Part of a small language model's weights.
Size: 11 layers, width 64, 3 heads of 32, MLP 192 SwiGLU, vocabulary 8192.
Architecture: RMSNorm before each block, rotary positions, no biases in attention or MLP, untied embeddings, capped logits.
Training: a variant of SOAP for these matrices, 98M tokens, 3005 steps.
Each number is 500 + 40 x the weight over its row's rms, rounded and kept within 0 to 999. Layers, rows and columns count from 0. Numbers have three digits each. The size before them is the row's rms in percent of the matrix's.

# layer 6 MLP up, 192x64, rms 0.469, rows 147-180, columns 0-63
108:490537521453511502543444501529504458540491510421402544486478431533523484457530477495482487491455533543502509477488562450490566466584591483543428512471482537481473486520431558484517556507498558
103:583481492510459458552497490481501526505507469510520496490514440560542507483439438506497549409544477486564616485534513493551501521468497539532483456453532508474488490551531376531479512548523500
091:515468494510492595488451496530553466496540455575587521446513452468441479501507519502503494467533507509453474485501497480493488483523529531527516547468627575539511520498485501391488456502561456
089:551437508493529526593465491510550562446514485454540554498553473504469495556494550448566430486561504512537469507491488500484467534512514503572557517508393493533522466466566490459540460512485454
103:529479451495494417566495548521537518514501525526544545475536453445568557441452464473465500499479544528495517537557523527491494604531509448499428530512533464493516571520565498468461528423533488
108:507458469457514454514527480506451511479478507534514527486512542575503452563488537496475457482478512450520502486487497412455536455503480584493518386520489450559527507466536465522589555440451564
098:511473447542519505487558484542494514440501437482504471490496547542452427474532577489497573467504522514423466528507449567460447430501500553436512520489478481508526541552537464455541537548514413
095:571501437507541444508567461503467493404496557532540592518445548527479552533517481475511531471520589506500527483469506447522505465470527509531480538511541497487503468463532525478426484563587524
092:412542493449570506476506569550437507552497489474503473454469538472558487498573432513560487493488460448584492469494473585484547528524513539570457513464492453486453451501481454534526488511490515
109:459469513479489491470557539526514518495518437482530540465562461567512517448503510490509444461458452511527511418430524467429492461590466548553468488482549512509573546495539491425491580510523484
115:563594413489412479482504529509464535548476469508564463449488445463474506413488473547465475523539470477502420533450504514508478479482515510485529533544487479504532539432481539472455545442456529
107:489509510493513535533430546416521501511577414492569531427473502591410469462458467509464491533500498530491435478442474505489501540456437481501461528455462489445503530511551480473504462464469478
106:445467542444487542560488523479470424424503468578536558524537516446501469477412466507496480513577508472510479463467500547494495463417524547466536561483465479524471527543508517452576520544518494
091:579490581534484536505436441451480495488621435483546509448569485454502494455446445534460477517551466464519482477485544485484487549497501515483588502518525529488462496424470455501466488513501491
116:533455495483456517516469530519548486453534475536481409492492451489455443514538473496528559460460535458475604490456479463496440450501461531503510468527546498574573559579439515468513500471489551
102:510455444467475573464476496491518485520543483537485458522541488506498409458508512531483515475575537551484540465466503520465488484503561500616519479490543605513582478512567449512518538502451540
085:543497437424494513544498487504538525508549490497523414499488507457533589573482460523471524528530435450514525515509547526509456468407467537403499454541478454478423481440523503476483490473522477
097:525511501553503440415466485531490475534399494524463441487484511461504491563511548396450538444537530483470588475453448528479462528534488521581507488473503453535547522478532535538492504530473507
092:467490546483463509508558498488552511464472534518390457499513504487504436570528520470467506491510494542552543452495583487488509528475549410462420519468475520552533454472525498502482543552530598
115:476434468449494523446490533445505494537439488493519477464505467558451518531532534396523487530531504508437525472461450498517467529466561475527498585500534419424545470503510495458401488473529494
101:464503548520514479564472504563469475529536488461572582416452468497539485513527528452496557478512508456569482526460518492487494526452428533536515479511493552541579477553492491569504595467468499
098:504522512469542497495563455488474493462507564419468483464474490434430562474491519551538512523445432543499457498546430505523552452612514460502534434514462478516540549459538475512495546479496526
094:545482584478473519555507502558434522478479455485498508453496464520450504534504576533549489533511530456519481431511470544471474505500537621541542458515461498524512453441442546502443556548484452
102:539469574527507506547502523465538500506526545513460480482514450539378484470591530548550509448462462478523518499528487514475552441455488558504505475524519566476480510472561481534490539471516390
104:515504481505587510530501528509478455428516508444481453515451467517533456443488557458414538534518443429479548524506421536554504466499448506553426537490570535449525544520490462467474510487532527
101:509442532439545490507509471496576516475472472477530577436475465461463517478488513480494457491563551474549547549557478532542607529576464514468504463476482483438560458509485519452427505464521500
108:421530551441461480460557529562531490561452432489503481414532475565548535488504461543459545532537511505499554534505495459516488448537514486470487461584484485488549474483520521540484593541463509
100:507495555538476493516455493479558490538469461522501512470546505558535527537454520499490494481536500441476472465525538535511466531544531503456517432535483629522544494460615537542494465551594515
096:430459587442483419485513468480532515430509491589461478523503446503427529524501481472507514489478491483532493481420511509472553533513451483471516564517492512426520415453517501556490548447537525
103:456470450526533495518508533515531487514491457370513548479483457512460490486499554455458459552524520530545504494481458493545572493444495440462549482560485420447507550556542457495429503542463489
098:463523553550506472510535467488495509516544516508544541476536499537516611494499443552463512457527436518516443547602452488547510493497452523485482488573479526570518489455431454502522470551578488
103:424488482467434555475501568442450473520528493484504478515506490505513575477546581462482529495523468489535545556559474409495456470488473486512463414563526522460510474411481545498541514542530504
093:482528534503432487511447528527439545481443484467561489528527528469489508468493446511454550496475480581460424587464492443535464510444561527516439462433466456503516439502468527533524490546444534
088:557468462509449448567577580481525530509500522488489540455488498506485477522430538514487442488485512521515491509414523551513532574460513494432553479509433555474505581465551518500514425509443479
# layer 6 MLP down (transposed), 192x64, rms 0.448, rows 147-179, columns 0-63
103:516404505506546477405585508482511481466499530487480499536532469488456439442534501494535403539551508490486540466486542495442571487530553488473496513476540545459472498475425558424495520475518484
095:511485414466509545494472457589546462572525523453454495552537522468453531434493508483516457539519497561498468551507463563505472476473490542451576488465526500411496481498471491501518552406479516
091:455524463546497532560507498450551521518485508448421463462493489530541428534506523578488490491475486527495563471393485579478456541563527502476548493508453528518518581509435479519460459487509552
097:522504462510505506596554479421518526523547567485465472468432537539485434555527503489504392516517565507518529453466438526461476468480480480524542521525471489510518519450444530555436469500517564
108:495542477526568441535489502505452506490519531588577525510463515471564491496535435502474522510547485504484577533551500557500427453472488518516528517531473493498597510577572507507486445510529424
106:475511526470483520536498508452563487507443510530533499564531466513554482524495558508498540496502468546586495590448517444546527459555515526530471462417488436454509418463501501481529506393476499
104:504574559512560532548452473454487421486533476467523525489490499544525487487494607503469519491541574494558451541547539496589559491533509445509549544489443505564507528485473466502499566509508535
096:445460480471430488470556554460524494546482477507495545442536552422502556520511478561471527507607564512495505506460484536478519403541499570468454506478479461543488453517465557526506507457463500
093:478437510471499542520603509565370492562508486496503448468491539445546480495488508553512501563542437522475449516467508484563460511469554505465557492508483463426472497494491535504536501545482449
108:537450565615554486557416489488408518478483488492450470504542488463506492536479516495515565501569530473483452479549538480483517507482511443463512562495518574452470544524478544517428461487505515
117:484521607411464484498496463525578533494463502476499468423495471517538483465430491456481465434544476495419460474446481453468484498512426529540461530543457469496491486506482506586501447483466487
105:562463561391487498506546467471485480520513545465481423445513460489530484532428491499423533501444507461514485523558576471485491453468523471499534566454505500562530510509444544455523476485456441
100:477517523556485530470520451484481553478517471488515502501435489498559552530543497517552473559496516490596539438480437474565480426545523551454425479443530492540509520584483506489489550525485419
091:420454499572520516511502419516520531539462490484477539495473517527447490506485476444571503512553504548517481583504485477506501402447561559465433482510529549444458466495509563534464484495441459
119:527457450522555447423549484496476517528554413472532515550453584514479477530538561504494450514530560524491431479445475498467532528521525462510479497475502475501425534477503544515539455407510439
095:439488494484493472436430552503564448456517495528499493465501521483439496538471534466452471540528474524433502444460500446497457475506513414475458531517484538539565518393465528503435555544449493
091:498538540556562493480624467515608503466441458495504510529517550505496518489585523530524530492553489460502512481457511468552535512513526590492470542500469562523467519487518460522464457572481472
094:502524514556503463443503493496532472484468483513481528479518453549521570494478474504488458518556452521506427515496602491513470480472389530449474458511428529495433554516491463460487449399464466
098:575464420491512546514409472480553505469438538493526537515439546489431482451459448487473503488514503441498489555501474514515566445458489570430538475526463541460502455536530494509554467491449536
108:507472545488423567446603489513427482536456503530527441491467505460529414552568479452544508518556513456454447514486459503509471511500568493514500488542515500471532499444471551561454490529457519
112:490491474481488565444509458491558498537458563465481476459447499457487533593438477479455493391490498448416509417501507519515541439527521472534501513586464471524467470485521508497480482554478530
088:490465539432519527499451530493383481508519467521445527450490529494520455556466530502487559499498597505539498473526539510536497572498479459554495517511545518572519448463557522451445458538529570
097:517490498495534549502501485485490498559477490515531505448476412524498427469505482502511480459446518461481447502511389553454482540521496432510447443440523528424438489456479517541456441519506406
096:499546528510537465517530476524498497494492482458516491500467538540523498514442467486527447387459556530446499504579501491548452577496478441428459480461534414510451579496457467459470461448513478
103:481484582540546426450555557523538554457428533549454491522553495482555509534487441525515496433552468479517498530471458525532582503490494543567516498556494501429534454571534501479498486484513527
095:499465446492477536464511516517561494560491573425551491565494528489549468506468557529489469583523534536442542512452490510529579570525563480491511453530455505491526392444498487531490472496502471
110:553561465534463550439436474527568416531439554518543525462519528518554539451512507488440483506558526479487486510522559561482529500553449547513420544462495490457546558460467510527518490505528513
098:494496447481492534471606490523530569443485472436487470405488535434528500468592477512480490442500506467471489518496519494503456492436464558529466467479478483480408534521538524514528482499593486
091:453525506481498482526581507475500524546476517550527521539466525499462482489429487507501604546470524474547514529548543465531506396507496564549515502473510428482455536440482417524537524515415514
098:507549534494473464478484508546438459492547568520594484523531481527525531509528480513534543482503436543443542523496418528483533544496487498434495524418532501516500516568511451442503593565559512
088:537550531454510488438515477468566491537448462600485477513589512505474520466537518487449459534530514483474577472444544511466545529485522493569507525488514413480485511566537525536528431440531520
106:544413549510529445502402432517448485570535509513510442452514561499514498428513525458513423523508464561524475490452485480510508490441424515482470563511474497551523427460511532478498467492498484
094:508531482558548526537405510481469541529422487540407515542527477498442479473561485482516446526491457420583479475478503528470535446519478455432548424504502513451526518542506496525470489486463463
# layer 6 MLP gate, 192x64, rms 0.442, rows 148-180, columns 0-63
095:490578521403465493516471457456505504464517438479557504512478510555498444532474472504466518493461438519535496493520489585408482573551469527456484545522569479575536517484468512519454482517559546
100:558508539436485495459583494472516496474469438485491450491478490517481542498524428452545540502452528531500485566531504491423530440473498476520488500408576545493608524489542495454450463475481532
092:548423484550542549476484500490530451523511467482505534512492538575493504478431527506539503547480592472555525538500508512421548517439504426549436505544540516520527436501511495436451510526529423
106:563495540505479579415488495529486496495530457531479529478523498532429424517493540501495506431563409496481482459509497520417550507465541482488563504512478526500491459510438508506565416523422518
110:477538524491501446485514536500473529529478497490451533465506489498394479544553514512516477491503472540506550497423458471426503540562462443552574496463504542450470461530526501550483543388571480
099:437464456471480516518497556449436505523554481510409487490547533491556447485542554544578510528432462493507499447506479518434517528481407557487485513463508485585538500506432539516489487531518460
105:463446487513590530494551537458561460507489502489518544420489528534503462557496477506513537392597493467551529475486455538471505508511410495534553476484511447526459523519496445524457456486526462
101:461504535490482498500487508515422485525556448521514457478465508549471488573543429601505487474485550547569509443503447480500515533508434508494449506534507479515567507516463494554481629509522545
109:505545399502444441504481465493489582485498506476442440539563549480438477518490567480549532433456461483471465494500510508453560428532538415532536537504463554536513530513519501504485533494545484
096:462478488471430525515519566482462496470534445525509505503514492471512534593566551520574464510503488449446518510535568458444554435458539440512492465445499561569552550506513560476493484469537511
107:512470522505523486477568505504472438434520561540523455520495480476432579486528564522458432478488489533495522482525525497479538510501512457427579562447594483477470450466539442539509488534573497
100:492525383491445444519525492438512488483607502485469531457521524500523482475520524507530462523507541506481522500487516529462457517566447470473516559537488495520597531519514433488548573404508495
092:564491517497490481486407470430467502498620481463510508413569476476529518419496504532485514477505444476497457478478545503471471535455507479505605503529528524499506492515490430472490466562533445
119:480463434466441505553460515460507505499488508513532498536532485473527562466552508501504549389503447422588504553487535596441537445513491463556548561526505460468485491501534486470501538466486507
103:451522546430484521486462516510525494458495505527381445507592531564512492529501475514602516422481519533506545520483505530426473468489484520541517502506471530478542507605522509469571499492510498
090:568449440494475483421452525531527538520494583503477517470486566489462481505454547531543578484480469585471516591531539487477440495532482438530519526540474477465464494500492432476564487462478525
092:423511493453397561496469470464519576456502490508521523516530479530447542474492495498509527529505485468562578524539461484454564466507440545524553491501548505478434444442530486567468478547552526
099:534558438472479465499434459524490571532490476510545421483583545497534482554458573499506487506456467522448472549504537517499480462512505468588528507425569456529434471509478485506523479424514508
100:575505475434471531480474527444462463487525495515558431503507488522497529564576535456488498507578467528545524491550526523545561553499593486501483494483457423464529494431508471513485476562573486
103:580546556456494457546417459424488521558484544564477442472512525447459483466481538512498492449550502385520493527507535495500462505473457494454529474491499450484476444492466555481530487424497505
093:465564495494495488483448504484515565527463501503547520507437551557527499512436479541556547416494556459441492530488524472474472526484507487564497488508534572492492505459490393525543595546562489
097:489498578484592478441461471517456502445551402440542487505495532491502506548499515510524517434474547492489483528468533497436484479466423455496535511471564537468519451537456513456423521460483563
104:579480500448523528509480442490513466614480533427470547504499498551451485549554505559588499508467500495459524443501521553448469479437464486515483548490506511588471488556544514480527517446514471
100:475565505488542500457535453480469502560549442484578498487470474558508504458588500488471518514487489505530509495498523468458551562520564461493510529503510557564540531417427465546445464539517414
106:476438472496503512482515445437484473398558474470494493517490415517500423514545448519567455499462496522474460486541536536477494505485464526511445479588464464467545479499432449489544440531563471
103:526471505488472561547511520430460472455464521565472435514528488511531497506506560500558541444542547518482489492567502585429490510496455500495465580504480531474466519423461414516527492439569498
100:549492598470560464512512525485496516475480554543473476509534496504449504534488538548525499445502515494556529513541481412484589514539571467496469510434588460467572473594506537495491496476519501
096:529494562493560467452480448513551456502454558456570584508527512487536514514498516540574526438529508459580497479468504484474502557556492424490406529500506461495549494552498543531515550455512528
099:487539419504503411483513425511468457550542546486486517504559505484522551478545493570542577471479556500537507528536562452487482542492519456591519477509507494561558483423478507469511500474525436
097:476422525437502569534479554502402464497507562483454485530462469466472472512484581480583498478522491468521552547444527539480440476454471502467498462417514499500517509573546517468501553526538507
108:520497523515394523481490483432459418538466478426479504484503535498481510427558518469473419469470534502482531556452416489454484471490493542501467458494478553479476431487425502438500521514515553
084:500502482487523555490466529462505494553539424476514535457488455515499503498495491504492498468481555457499523482448464565416518537450431509515477541502564501517561498398479460533504526354480514
093:531550507411597406555461491489492507514469408497490511526478438503463594499584514512578516525485516516483536529518472563487503455479493524473535488545464516504545523446519473495517545454508495